config = dict(
    n_kv_head=3,
    norm='layernorm',
    norm_place='pre',
    tie_embeddings=True,
    parallel_block=True,
    init_std_qkv=0.0484,
    init_std_up=0.0484,
    init_std_down=0.0,
    beta1=0.95,
    lr_head=0.00728,
    decay_shape='linear',
    seq_len=1024,
    doc_mask=False,
    steps=5455,
)
Each number is 128 + 24 x the weight over the matrix's rms, rounded and kept within 0 to 255. Layers, rows and columns count from 0. Numbers have three digits each.

# layer 6 MLP down (transposed), 384x96, rms 0.0896, rows 20-92, columns 0-95
177145074145129139104133104111106114149114138133126165125110163117099130156116129107103132103096106187137104117098106145153106138131163154150132112173130108081114110153120139143169134154079110184124155094120182159094128091124153138145119127143152133121148078137104147136091121129106158101
125153142113130127103155117112123113134119084114158172149126153103121175106159169116121169103105086143136101153110134103125183109136139096088117136164086195113106124131145103152102118126104160121095135116138123156092139139120146120138136090110125184120135137107110091143090152103158136152
120128121163129155161181125090119196113121172113114113087120136112090158119088137116100133150116134089131128102147134125108111089137083147125147138121122150115142164153100122122158128131131170115114087132133162129092117148123081118106149095113165121127165148112106162161148102137122126157
092076100117085129087111146117166126101140100148152153116102133100157091127126165155092151096150166124144165119158124140159126079134117079105144127127105139157080115138140165089111123116125109122127111138139178130177118152096164138102134120095140173141111118168117116165124167180137082121
194131117107153173141052131113109157114123125094117132142161117129062148114144142108120134196113118103146123083086150100090150141127128149133143144121108146134110092154110107134124128176117155147117129116154189126111133098112167125126148158120128081143115139103069126154137122121114140171
135135143142130108150139147091129143158129131137126122113123087101141119126122112131117118180106104093119136158115149152145150150133093151133086145129154110128084137123137152126130174126159128117142132086163075154073117148147074129126116093132146112117136130146125139134139090136103134171
137129108121163121129111149129124110102140117122159103119134113129151142104112151131139144142138135100187127135139149116147152123132117112104130145121089110103140117118152117122109119155158126170136138106151092118142097111112128127142129164095121129114106111122175117139118165079110115155
158134137146209163141117121128109159080137089096167079126155142096103166120120149122148127153177086101150159151161129083136130138093094139214152127101108122087121121123118127118129126105165091104152131126144138150123113141085140120133132098146117127116127149106116131115126130127146103114
084123113176131102135142136091126100125093137124123164122151114103141123150117134178150117140138124110138122141125147127156129144171124119122138111126155088123147113136115122124131124119153125113149126114140122129122130153144148095110150150133134103120142122101125110136087117132129176107
141119103120130144146150155141154164109105134100119103136115158147107144139136166137144145173154087143141070076163129085138096153150114124114135119173116168111144105102128125146182086117127138168064138143123201141145077117118113115141081109126088156111084120097100083142176142117134133126
186119123088122108165118146129103165097112182119094205156089145183130121143135104137152137179114088117174146064132105110124135089128108091147120139105101146104140176171162174105130117096097137164041144098101141120100139145162123158137108142110166145175125104140132101106127133114107106089
134137105123144139147147129117145078120152137142171119105131145130144110137129131126105108139116097101132126097135148139138151122142129141097121129108141097112131118125121159119125121142120116125158096138186123126145144131101128114121152143127112151117126093099178116141128146145115116099
137111101115109143153124100136107154078129134174093168138132126162136124139134092147172132124140130157125096147121168149114125120078133116144146125078126145132141123088098189164140158152099102107146145113107115101114158102123127161132114148108144117139149125124104184138086088121119137138
140138138107142115099117145132106125096178072121156099122143159138150141078131137151097112126149123175153087145117091161133134155118144138139152139140128122135125126079123149114163146105117120119134131110101157125137125123133121147097107145123188131122150121171108101127169134122116096075
108141121128160078129093158152171107154109103137145103174167098125145132119157130115069129151097122132152136118125113128133185165128131122133133162146167077086099166138117124129180108110123124091099105150105138100157104111102121162117121161142118104112131166170137129168140082131117103125
133128152138152101100147094077153094127138135147128137110136116109160077115110105163138125115113106153144106145113168129152118115123140123111139146114150105126112132102089147119148139156108127141159115127137111100121155159122136141156165133160132107103118131110127115104151108155105142139
120124123129111151119091135140157126168153157138099144178148130139120088148128142133101114133100155122145095164134103141115083079148118148120127146102140121136093111126117115133153118146125162092142117125111106136132127148097114162147152126147120109126129100147149117124112128118125163106
101082142162083123131093150114143127168118147128126125129103146150083158157149207103145132107130141116127155127136156132143139070094101133155126085139120139107158135136146143133147148153102132125147137135111099131126157150145118128124051105139113167130076145149116121163119132090110121074
110135120127136168143134117092118126129085180112150135119126153119113128121144105121154154128110137135113101147136091123146122163139111140157094130140142075169138117148110146124148086135150128141117123097116189090126144144131112114144145090156125138084084100111092145157142108165129131148
156108129128130103148120121112141167150116113119143170154130141102131125101136125145072068110131164122175095107138140143152102108131101134113128142090121143148112156119115147115124149156136100152112134146153164135118151180090080087133105124119130102112103127108130149132162118158152093145
111096142135098118148089145184147117113152118161135124142129144091167137101072176124159151146115099124143133073165154148117122125130109164142123135110093159089118110140100128176097114094126107139181172153126111129128114091112149129108139185112125148164136101129122094137094116115166109101
100146183169139125087117068173167101127122140140112128116161123112108117172089079083124143117138141164123159147137126141157106088092140086150146099152111119191131080175101099163121125105131151168124145098155116133132128127164154125105135108108132101106159111148091117146118133156115132081
144140112100094107137171117151151142118154096139150083183129022130120134143189140121108130107096123125156151128129147119111171198116150146115108140112160156151072125097174137134093126146117141100136104172119161149141126115153139142083152134167160064081100101130113113088091124137104109129
129131136142128117153117111051182141135089067100131126090095150119135159154129171167159130170123129104147095173145161164107107135095133117126141069115140089087196101122149168098083094108153155045150176110149123155109166135117139151147079105124065142114112160119099146154161146124127118162
158165124164141113142116143134111147113136116107116161121099151145090128120117109151140095129144141149109112157084116150173144121122125129127090111108137114126116125124144184117082117159124138112112098086129141126092174119173103117112112133147125130130146141124137162139112126137112137134
104118124125130113162178148130111129130168131121067098149130098109145107101066146171121112106144137151132107148138116148114140126150101130132126153099123113144136134112121168126142114168144137136123118136116102082104124139111123155104161117146145114099123113132182139152169126117123131113
118122127125119104090171104146130133168128125121140137159128148136161071145098116121078185100144159122116115096126102125150093142118088107129132153180148155168138067140132107105088140145076109155104114143111117169128110148172119174130127166164123157135075121104075134154146134143103108133
144096092085161140150134133126100102115129117102151127129133127137145145160120109140098137144107112155150117164099098117137107133103107156138148126133116086107126131138124141111109137119099125115157140137122128167099118097160134106178112173152151120108152103137161190073139127132149113129
120128119113132110165149083138079121138170144134117123158138138139157115095101075139172137079115115118154119117125111148098133152114123143126129095112113122105149116092103165127146140127141128147134130155130147085137122121115122158136155139141092115132143147134165110168127119133118138121
126112133135157103113145130145116141114131119121120126154143148132122130149108109169110105146124167113166118138110111136114153105147127165120106139105132102134103124151133119119151124116106114091153111157124131137075095122124142112140119110139143138146158138121163142125132143111111115124
117122149101117174132175132123123090138167124122076086118145136149148107126106191136159140124140153112156088152108145132109137096130116175138113114132130120148159189119141123098113155130138122101132115138164103144149105102097108105106146131116116152133136145131116150097144119093099145097
141117133204184121091111106129172106168115157115109137127061162130102132115123133085081142132119152123102172099117135123136162118089159135158097130143091096134100130196147114098182166106118127126177129159116148092153146073129118137135117099127130104170124128153116122170105091105139093162
090129132106101167136164149169123160135137135092116091114124152091147162180139168129116097080168128137136146112158110140165127109093150112111180140116046164133044136149091154124106107153122129133088160119162134130108103150170096150122158123115136151104078129129131134142112110119137097150
152154121167140135144154137150164099125148107127095122169105124150137176122103124153119106123104120123111110139181174122124089100085179111144125148111118088166093090120092109151150128159103126121123136104118098093185142133167087129140121141128167098101156135120137119157128114121123098108
126144144110112126134103141176141121090131111173159142110116151149115129157104139077103106135143115137149122098160113135128082134112178116114122128156145130150146181110132111117133119138103119105109130113121132132183133132123167120137134140112121117097116129118165110106151115100130139122
105146134121159108140098135153166127150119082122105118173151088136154141135179087137122147106095134104136134183168083144132172125102165094118132109105123163132098112106139166155101109125119111101120144135135121148125134147115107132077128142178103126140152146093125113117119109126132125168
144162167157129123111132131118082162127160131110132120103104110148122147101119160101100110103114153144128133151152119126128100147137145102121111110178130111140118104141156160099127131091118093156147114167124119136108144122109100126127115114145112112130149113146132148165139142123127110108
182128124140116147080076096100150084143110119151101147168120140151134171152148152070122137085131108129103125118132114161113143121151149141118170128190086142113134115107133123144093131104110087139113116122156099209111128108145147150115117120157135098117087164096114128138161137139133127177
128133145171142098163099139148153142102132140085123153155136168109144137119153138114145130129122129107134131120094119152133137132134136127169109143109135107147173147134153107081116133105138108122137055132110110138132120109147165110114145155134111129106117123113157124039162126128100131086
120137097114136136118136188135107113103135095129111101088153145117070136115063191113103145158155117133152090101141149093180109161149142085156100195160152139148157127138113104145074130130155169111142143148109161094123131082147124087107097088107112160129150176135115124172134140097125111150
195138131141088104129166113096102128140092074127134157147082152139157168083102132134119136138166123105149104135177104155058157096149088111101121112100168127094122134094156106136121148069127138107173128152143080117094208161136103124194111151137113132164077133093134125151140126154147130129
104148160079087141105127136123141150142163132139111148139139132140130098156165104134138137136121138159156128093111144126119143136127152119114050118146123140117122095132136124106118146159140154165078104108116128116102120133120129111120109131116092126106131111118149146135117138148129183159
168133114155098131107142090106065139117117156096116168121110131122083123117171126135117146138120143126125158125132121132119127144119130117120150167151143107138114115156129118120125118154104091105103099119115190141101144112138162128118170110157124111169099127126145144135091123145151090181
126123118121110186139156126137139088156152163137190151154097096136158145091159174134142122169121093116102111112159089110137138140115111136139115132129076099140133065116148176115093124085122162119160115132127121131140125140130141110129052079136171151096165123083141099130135194100142078150
176123143177154146132103096066176135128117095124146145148139135112110140115153127132148120115119101152137129111142169136115118154116116131163131106122120104105128084087103116094123129089123101142120110151145118133161123162119163104103111158093120092150118148099127136144124180116170125193
141123141141127086133125165133108119133152173125127137158114158088149096109119132157108161094132128146147117076105128127131122151133106160124128147137143139130131152158137150136156154085128117107139107161084126118126124147133149098083113160106162110138168104131060113133113180111106101059
172144154141121159136134152161151167140160100138141147128105128079153168126124125155094138086130155119134134112146125097104093117105103124106123099110123138152096176131140117141074093123109128118109124119129124173112108156108144123162141140125117139114151132137124141092122074129126120136
158145153139130152156134149139135124116110161104113105102101129102143108154163139116094115107130127105142134084124126130093123129137171070110146127108157188132132113149125116138108117137139160158082132138136136149138162140157144108125088159121091148114105104142107127154133092128121100132
081060165144146122085092102163155128130180129125118105158139155127145172112151104118074157134153144144134121149090067089143089135150164133155113119113130131157092101114078101105149144135135126132132156095127102149102135135127115130136139125159098088119157146115121162107126146128195160143
116138124132131118153178110136098126141085148136126087131156134119127150103125090104122089132105118130158127127144124152115137089131120163110132124089132132100137145137142142113131154122160137112164147139135133149134127141114142121142112160130117138117106096092142113111146148137123139148
177108161144115079125154129130153076133118173136143127101119088143144093118171133101154135140140143083114095141164146083166107099150155108147157110127104128163147128146110107171118139132060095081142148129113095112161149107107141110128142113201138140091119114107153212114078124134091105154
125117090116089121129088107148105132133156148168145144149108133148140110126105154081201143143125071125167130199125142134117116153172101136103127152144123124140123141109134138103120118131088091086131100147121149108077171132115139090114139114151118100124196131148106121127158132119142119137
172120143126102128177115122133152126161102120124115172127154122122099118114108151126118144115108128152082090143129131156058101163109110104123126126118115118126114124165146140134145134121155130130104158160112152132085131137142134114094123166115125088157141126131085154126127145170148123114
109100165130103110172102144156146207144116108165081102167153153111110115152141126131068109153111132115115075142155174185089119132091121131098136137126100132180095126100195162124125137132133098126121073112136111137125119121137140069141161096133140151112095124113177149137135153104120108149
092073107141171143138174151098111139174164139086063110166138133126117107115185152129106112139147157087142118114150142146111098108115100103117160148135151096118115138172119121139107129104151132108145134155080100110123140113149130109163108142155152118134142128163171122163103082094118110141
124146138157146063102140072169122143146130106091132076121124160143091125091124146131128112072115087122144160145092158151103120143095208143124086151146167143110131157113140125135129108137166161134101116139130131157153169163117097123093119138136140140126156118110136090139194093117116129091
100123138168110106166170117127128158145106113131101101154121110195107100121138121132115133142149124140118090108084122160128097130091087083136149161152138186138158108118112113138113112141131066087096134146120134151153136123151117125123127128082124134114115166131192157149136134150139122131
077151156140145129153109153133125062140169084145139155152137122127126071148131151107121145141138165118107136084129134122129126134153131130134110095122130158169096138124112092129130122111112130136083086129096108159148100129114137154107119150133189147125122117134106108132109161149142182095
126154104084128166086148116163140150129138143130120179082126128125097127145143112131130155106100130166156126113137159127150136100128112125086104124137131151131140111161129155127087152124129120099116122153131104132151091103137121137151125131112120158163138142095091115149075131173126115109
086158121086096097129099125098132100130139155115134138121111145175182051157135076144131180119090126112091133111100104066086181114119178147085147138131121085101134162137097181125093114126178106128119144110100131158137171111129153154124118142122136161137123115124165200184145160147117132109
125119136125149131138127178140177099143131143133147111127113188112144113148127149106134149117100152177135122120081147094128155111111085130154122162148083126150148148142074154132105145126107133133103133098111095118087116102085148167158121150112157144124098115154158078109099073144150126130
114092090125180168133121094151148131131116119126093172150157159116119118118156138136095151123122117097112117159096116141142153125120135135128112106109111149146119160177122106113130184141155143127144134068145116141134156126086148084114142099073174150112149158139085109100143117114131109133
131138101145160168115133124137159142106109052130134125103117109123149150125146150108141104142112133146138155119141119097131120127137088108162163165157077169109092152115151106132133147109153112124133116132149103151139120133131114101109096120127136104136125111103167122164114133141124134119
138149127107143101144150104117118128122116130127121100156173122044083119108160124125156174116174101089106151105135087123146156141107157123159110090163125124139172115125121137151131113108150139127163120178104103103120123112123124111171117104086127060126133132153141222124131154141144098117
110152162151145095093115100156095087109136121174084117145141139146195163119096138129111146138151155153137118125090118111143139096130139097136099143177119136127153121093109110111105114114203098098102093134110115128122144186130140104105133155134112109117126143174141132122150129143143143123
120179109145179075105159141134125136114140121082168114130136137126122098115144082113107104114146146168114112146103140125123146093149109112132156138120122072127159169148095150141144093134129157170112132162133124115118132133126141114109119136111131124095148110095114127119123153148137125143
132130115164121101126149117126100148141160107135131113121123142107100159154132133165125137119126100105126143121128157143144128137161082144117129159095136111144112119127122114104149177095155141111126110142139095123126157115125144163109095122129124126102156105150124105125107112117115173107
129135099143181117106175159097075099102122088145127103153162123133085098108123148124173135129116174102158146099155099090145137142152115151124184072142116150116125151164179129068120158130124115123131120165117083122143131068095169166155094143116125143109107148158192126071064119125082166153
125131115124149134135124109139098119107149118125151118117165086153124138115103129151117146133107097148163123119138134128036111144107136097160130161130122093156123142120138123142099109122103139131154081195099105160177132096137095132119096096132138129157168112150122181134137124117172101183
114147127129143124154147148130136094147126126127155115132150139117159128128108149116103102152100104144155136164115106125089146168112113145129112131125118117119120108122122148126138175137117135152080121126107137118153122144111136144136150129108145125123112136125139128103142109097121113135
108142132128127122112135132133150132131127122130126149141133121146048136133132148116112137152143146103105118117133130132115102159079115122147070107106137130106174162178122132143146163130132147114132146140178132105121142138153131125111106066108148117126118096128170140105104095147116138136
154106139120135160095104174157146152152118088147116141136189123072143163137120119148176121142108130114123129112147107142134115127153123146115151112095126110145108096145129111137099120114129118137097135105111120138122114146132136122133154098131084078137153136148141128115122175122109149108
171055137116092195159105117135103160134168135146161147121158138101112125143090125149146072147145112129181097082124140162051134188144135104126071108102152092095092171125176125174128112082155099138120174142132161101107090117119153145138095106106084109189123151129152138139102113149108172123
# layer 6 MLP up, 384x96, rms 0.245, rows 21-92, columns 0-95
145121112109129154124101090118132104144096111130083091144118101113145129133135129144051109155141119142105143147128087161101075132175164162165108142175115113093139111131164138151168109101120156165149110126124113136081141132144140102111137076128121187146108130122119132132113143127154135134
137143132060182120117160144123083147037163121107139152144122124146142102148149147155115101174152129142178162095156116100104124119130169119130147122071110127135171136100102127137131132141143137089123083171150133143142167168150119126126156107135176120096090146114132115155133098103094097158
137106141091112160137163136169117118149151154135137117117121106130135162124134090173065129162102149131113185084161136145138133141127148092178089146148119132095097154106145137116099139139126146138153145143115130091106093144125127058108118115102135107067105130130139130130158137115120131127
148100130087116189132143114118160122168122108139180117128139151124113084146169151107120163160117130113141178134129121148135109206119124146135155174184176109098117146118147120126150102117113161161161102068106116149133135146193148160100143101146130126158089139120107164092163158128101130086
122135131143137139109086150137101106100152121143109096126171122151169158114182174162183090094158119143128112115130126150084137163130145106158154136155129126121111135127136133096143123100123127156139092125134120096111163132083154115109133167123127139125103134129144127139135109133101090113
139116120151129119109140159113124115104136117118124145149167134126127128145138159135099096110108159124130121119097082126134087167127146104169149116185106128158126113176090153112148086102103131117115105154085131103123135153158074108103127116168145107125135142110154170134125145151110137088
155149117050064086151133154131168096142165124141120130136154135139123090115126155131107129137099059138138153095117116124111114116156163126102166121122132160133105101114115085097132135091139206198133141126142099143114141134142155137143124119160159149150117172133105112137086154119126173112
150142139124110138149096129135137125148139155173140148114132140132165125111122096104108162091143098155133119129131110177129113112099171135138163101153147121120127138163100114091107135114118130134102130109138126078137132149092104155135109110149111124137090124155103080099133107135135116173
149139157119126175133108134081089114134091135145116129082180123097095159104128152137093127113139137137143110127166123098131129167137173125104136153101149162141119103159116106141090145126121174118141072121157061108135104167126073094112125124129119166135107118162143131086126154139166176083
170107118101132123153158180109146094126141127144120183127177143131136138109152097137129167122084118099103193072171095108108113127126091137089103145127148131170112156103132144102125112103101071104119109107160081112121173173142141157121127142101069183186134121178119097104138099089105116098
152111159136118122148113100136096146141118155111129141167098116131133152117157119124122096150103116143166179113125136161130117155116127107115142104122132131176083055161132087117152116077128145098112137101118162102122105109156106110119121121148165135159142151148154131127138127102144121112
140135103155129138149153140144124122151130133129136072089166123100175145100166170094116144150088132131125145134165139095155124149152142167138103153128102097130109132126132122136150130168175141170124110164181126149110126160119135086166145123151108089136071098153150144112112133127112120155
098126125140127150163149150151116099154114152154152136152136127117137135155094131177109148127191114112133079096128105101133124108099113113119130078107114128092149116163142159089135126146087161132096147139129156132127129151125155161150150115077122147165084125090102138137146108132103134157
134113128066103160098128104094153158180145150149111120133149136116143130122082146134095119113141129133147088075132154140134113097094075126156119130146136132127176098082081116117159154124129107124114144152103084136157111146111166169121143172146106146165153085138126121090130112125139132172
117132140153161157129147118138133101162126166128163142125126128131119162109112123170151142129142126111118116121147104142114132109148158146124107161130119150119150110155126148119125144174106141152118090096123105108106101102144159165167152126108137109147118150144126111107126099072130114122
096116128100128100139133106109115136118130098151145146111131121142129132134121142087146106134140147190135128079075110126159149147151127118123155127123135169115160098120120138102140140128143082153087161127158130116104135126151170110144144140149115135127126098122109156109123117127128126114
119172114089147114160162103144127141091126083127162093159149117135144146120137137165103118178113132149138158115128144118119144111128155137122150169131125122149127109141130121140138116122136140170154127088145126115157108108122148132140171100094100116140173099103137137123106164119131124172
146124129143126133148089161191128162128118152154102180115116132116107121107131119109102104085165112077110141129106139149156113122125118093115093142109157119089145115156126140125088151160138152113122130129150127094099113094168120111148165170155148098140133099159146137159097115155119137127
091140106133133132110132089163136173146110116164133129131135120096145149121096147102130156153094114131126148095129079081127096136167170123152132132150138069107098098164121144132118151155124158131140130138146092113127115090112127187106137163134122127130111129112117138099128141129144127110
119087115110120117108149127124129125095104146180145098118126149164129162152109137105119130106113123131122131122127117141144091145127116132119176119101127218175177118100128113074182152171122133161127135096137115107135120159126180155081116156121109157165168097125105110142153134111121142158
127138121089124150159146173129101113167130118150122107151146128177120156142115136149159163187140102057083170113171145117121109143109155116129115091126104136173132123140069096139117137140114128131105136086105164112120087151117101122112154122112111140107131158146125154163115134102179132108
089124104114137128136140185120109150123095111131150138149113123114131160165078098142126134099140103123119111097121079100132141131166154097097112188125127092145140119154139150159148170175101106167134128096084099125109102134094130155173100109125127154151147070117129157090097115086106155136
128142130145088138167135177120141119140137096140138116121077167128103134101147136129130090137148152111147169104098067126119149144116184122113118136145144055125128058117154131139138132145121097136134118136163135077155155106105107164106158188099099116172104131165125130115130161174075122136
158114131094129177122134087142117120087151117133143150124144099123136137125110146153118108106144087123141151105152140138141114100091170150139112127112120093127139126156127093113140131136112124117130151121133148134153150095164109101136145137120132166089143102120126109173156106101188124068
137131173157115135152115121127146129113155133141100153106101138120135129161145093128155129150111109140137106103111102153122141161163119133117129177139146144111138125166127123153106107155098119132104130154132126120135112114109139168121165130120091114103100108133089136165132102124173115134
107130089127151096139143137082146119106131133119090069143133096161097180098177145154160137149113093158071168123126152131138138159130112111134121125179102123166132144086113089091165164141149161120152138100141123114112164132148113135112116129140112181099158106109132134142170094108083158151
096153166114138121122117090108101156127136131114109087130132158080118141110139131105142140148148092100128143130113165128180116096154103124122123116092168101131096130106113085109146102103130100109108116132106148079139079175165132090117148145132109110135116130093124124118159154187172125148
137109111114120131111104101162138092157126124116159145171120170126156162119162145153141134082147131126142112129136083139125113144131109126147151129127139132140175136143154147102148157126108122120139105153123148142150116135139072124103149124121102119116141118181106163178129149128136129155
104118132128163121097121124138141110093105122140132134122125100116136146097151140084121119141151135113126119102135118140145156112132121170122135155139148125153105102143127144119154118134180126132087156157134140119081111133156165126103115143144125139134116152131122114133140122108094125119
113076184153110171130102139151170104116118121115100155139131112146133127130129155107147092092098146142127176125102146133098114178089163123141135148144167131124140083128136136129132115118122113115160128110148125114113125147128104160188168115124095113126092104117140159116149161162125143151
149137092151141141115112122186110143133110128174092130122108104143169131141144145124112112128115113099147080131117154113120126135132140104082100155189182092102141114182149162106138108141158146130122094131145135090149124125149096091138115148164111145146121181095119110093117155091143137099
106134156157119142116172136112143081175132129199113133114104133118126117121120065172123106126094139100109145097151098169120146097122133155167084136126156122145154175127122091129175114141119151112183142093106162181117141151130071147128141118141120106128121134091178122115151131090122170150
143135136152140108127114097125109106177147167144131129153135140113156083120171130159138134129108141104129137131103150127117146136110144140115074094126129142076134145147154129152134126145135134191169159106174114109086147096124111153110149111131144124144123083103120136120178135133148109174
159125117082120134122162139075097126142112113101145146152135109168123124135120159125111149134134115107122143125119085122133136167163108126172137098125141136110156124156131114123139156135145129121089111111151158155098117119185130130116153133114117093120102131138165151152131165120126091125
145165130111122153090160129146115128124131145101178105111114151123112126124083168106137111121100076115136160145147155113090089127121122124123138161130115129112143136141097130124188153165159134154118111131141130095109130145131123091144145094158154076109104105144082142097179127131119097139
115129155124092130109121132152132064114119101098115151130184124106125132121122140107133189126152129135128140154132133143125133131123136120154144130094120122172099111115143115127120106105130165149143108154158093110096145131108113135136151126131131136166143085174122078141136128107102128149
160135133046119150118134122087131120140121123165150131151127153117107129122162153085121095110126083102125147108140121176163117126161220127156164176157134154099143099128151100139147113142144141169065101096115140120101099134107138154090169043156129215137048092113134152112137166139145104132
102098135133079133161130141119100127106109143181157112132135144120070146105111105140154144112087128103143148112106137159142131119130133167149171129102095158103149151135129107119125108147173141124115128133112108105143158139156168163145145147090123090147119111119141123137121159151095115135
142146150147135123113104189113172121101167165164099122135118126117143116168133090142097163109140080101084138165122161134160120090164170194104101106135132099113093129136163107125186091130131136177141120110135129063149146156132100138100126115173114106099134097132159135092090118149103111113
128131146143164127127136147152153157137151138133092134145123093109141115159168145116106109115154121139150070106088165124139110151093162176123116161126117127196117135120087159134167143142168122118051123140158078132109133133118112146125177188123098135168101105178106120118110125179102122106
146139096088168146114117152109147130138155121145138093111126146177118083120066145150151134099109124172128162120131106130118138144148119187138120126142133126137111102103081126085129144142175174105110116104114118138126135093138113127104120139142103162100130163146121152127097112091135153129
112118106117114164139147088123131121168122162145167127129159139124096112130165152152152123110118108141134116104138113138156129142139167178132087122111149144161133107082136117121122120082094139180149122079120162110107140135130134128133155165122115175137086157143092171126145121088112110154
111150117154139114148121118132137119091146146138119089157161163118144176097172147111123109130112101164129143095074127097099129118142093143144159123121123108104108136148117093139166147107130201144129120134044141158139142159140119154119140112138097101162130172176121153103134173079113114127
107059100157120141149114117116125169155138136097135122114119135103151120133101096124155105149106142082110139174091121107125150138082139101120095129158127130112138116192125110087108117124128134106173123133153170084109158132160116136123110118111113165167161090133088157143162088140133130155
091139078079126126118115100163113090124084163093159146116133159117135139109147157111091121142145157170128111094103151171120133133133105133138150114184121139170154094118127109154138129114142138102109154120136130097128161130145113119112115112141100110162131159094112133135149126084156156116
172140127102136176119145149133127111115100099097121135105148132163128157085106153092128094156129132134064135119138076137142116113088121174175142110101136152117134151084120102135143143118183114106133158088152130105078184138146164124142138117144126139120083129145174148115124151092131097122
086144132111116139109153103125112055163136099148137078136122135185115152150115141140140139171117131150150140143110093121157112090129155118142112136158108164120125098115150093147126138112113132118147173081107125138148132104115116141145152082131135140167107118144149181124127132106141122186
063129118148100148188127156128117122123105122138100134157169125125164118155167171148117170135129110139085153104090133153147114118152126144159105127168150124130138124129132112139095080150127090129124140121129080078120127141079123139161141168072113132102147143107119135116151129136135096154
095110168099101145111095152138102129116132167154155124127102155123148145098125137116108138137150155122128121137128132172122110159140145105151135137121119138123091110128150119125147128164096121085105131104156145136110131134167138105126100153129137125141121147160128109147146149098120135144
129092130109112180129137155173114137099181100151131106154150079113157165126130104106129116092124120210139194123138141116108108133126132149144103137123160128107067186105133128109126140105128146137157117119144119121108135124090131115134135145125074182118132125126148115103131154114169143196
131143153163081100112129119157130119115150096164105085091124137090136155122126122085117115142139149150120111103130144128149147114118150149146130159152127114099158087150153166180137141141098140162110127117160141099124161115127157137126134097119146137111113135101145148170050171129101115136
135159154140143074103166136139099110111137131128123147177122092140111124142101083120129115120165176097125142119159125137162141097119156115102133128110152130109165100131116102114106121091082110147110150096115113130111129125119152149143160085134132192145178109130115121136087109110125111104
119127079119130171088143124136116092096172104089119146115103119110202152107137161127141095086157130145112155139123103128120110136161121139154122152121124081112129162118067108141116124167154149137118154141167101104143113180124136134094085146117089095143137106114150118104099144132148135142
077109146129121145084128160125108134178163129150127109143149111121129153110160106108157131123121097144129148122102094113120148129155135129112117153121088141124160143074048118139107136107177158144137130060121147138157143115141135162114167131150094126108128156155100132143152118104113140130
127116156128171144093146101113118161140132132170089133108136160100123141145100169168145093134080095102136153113137134131098140140139117115115137128134147148149132125149111140127074148131140143105167133140112097130093128121132156135123133131125052154125123108184137080129138102153099110125
104132124163135119115166109104106117160155162136171113139123149127127122136153096128107165126114126127124148125119087141148124161107147151086177129141105091109122114149121171173113158104149165144116158168107162118112092103143097099141090134094099180091112091115133190119137081123136123117
105128121114123127131175114101135168115150120122163075117136093100111111136144128116101123106143070167101121091103189108078109134115155120114097139138168126138156149118122122132087127134131118129110098142174135157130128119126110151135157130127101140161096102133120148189111130106120123115
096118177136149134140125158110134122114119113120110097170118151136122150121133144095132139155143113130076133120117105147136095120090152149179153163150128125140168180115152117095163146131131130150121114093105129161144155110128116102118139114110113125106104102130119118124157098080114156089
116152181136127127111128155122110115150129134159110135207076147124138109119142181110134167105108126111132106102112093141146157075119184142150113133134149090133142154118149116153185126124124131146098152123106131122145148143121103115077164106130133101152154101147103109155113174106130160125
109150134160141141118133136109107151146123130134130147118119193140149097127151092116102147096118141121094109139122129077123151095111125127143131143154147104148130130145143127108149140170124117109112140093199144112100124136125095049099161131094085138162142140148117123136158177117097148076
124157101117147121132143147148109174151129148145131154098131097100153135135146110108151119185103088127120108110122111126130100071078141125138141133088114132126127119120155118138157093161139142104120110132148167122141136118195091106150142155144062069111132100166133105161180139129120130118
148110114116127145107140146115113099104139137149145133163168124128079181160113181128083114117144125124136147126124154089169105146104136148137111135082144139158116098111101116170145181122123124150145119105081121150138135143118162124092159089138107087119135171141150088132121134122149119083
137139100121113169097075172141128122116131084092158116154110136133106132122167106123160132155147145157126130157137139132076155171114143147131113118112074095147108029114124163149105151094151159127109118190138129085128133152140103170118126158158119124161114121166167193122099138069108114094
149158114150145143118120147100097131105086138145115136152151108115153135110115140171104150156112133108137097107138132109183116161121105179120150117154119134132139090137154142109146147147139130087105113131096134104102168160140156124127184134142143082153119110103097117188154122123082123128
120106135130148162115117157122155132170111103147110130165080139097156144082150146149152085111107145131122153101161130133089132168133127164118099124112152154112128163111151131138142119112112088153163133106168146103105143153107121137113138133131114161154129115147153085141150112132163153086
127121115108144128133118151116141131123116144137117150131142116152103165100114124182080127120131083102138109096145162122171148146117147127132150136119140105143144162111082147143149112138128106144098097148120101113142166146114134165170129106160157104105100112111171097139141129136140091134
172172151096119148168089160148092141133133120110068150125178099137125115101093168176140095113140107104118119126090116162112114135139154116185115136073139103106124113131191121164157120093108140112140108126134133078122124171104128085138126153153139141130128127119137148176060126117156158131
152131132091134158108095110121121138142106089091123122155154137189178174136144107139140099097144123123126127120102116126132106144113130108150104140122152080134186136140135164157138125136152126141142113103122125146146109172150130088128153110103130128100106120140081103128170154129131067121
126101126132152137123118098097101128096101136141091128141123140136119126159117132128120129154137156141113163129150165149157132122129113114141170130151134137052133162137130161110115145132072127127146125139136146090110159095161144116134138098109082104184148111136166107153125091111155108149
135130143134131130153155147108069133132114121104144142186121116109135089090125146102111144123118152153098112100063108111137171151124148142108116202109118149150121132165125159148135129119103129127146119148141141146145139132131102119131116147163115134075076132135155159112144142125147097104
128132135158150116092150103118113144102138152134118103084121131132126067095147120106143113113145147095147113092118106158102150115125114131147140122131158105151153096136134133154157096143110140166133109138139126137087131132099164132105093176138108128131126150142149137171145136118141114127
138145107119127115139189181151147125073149142095097127056119122121149152178133149128137131133146094118109136130101131144111109134095102144077142106163147146153119116116129161136128136112148101157107111066152142115168151145171144141116125106164152109140082145161131165150136193146079090098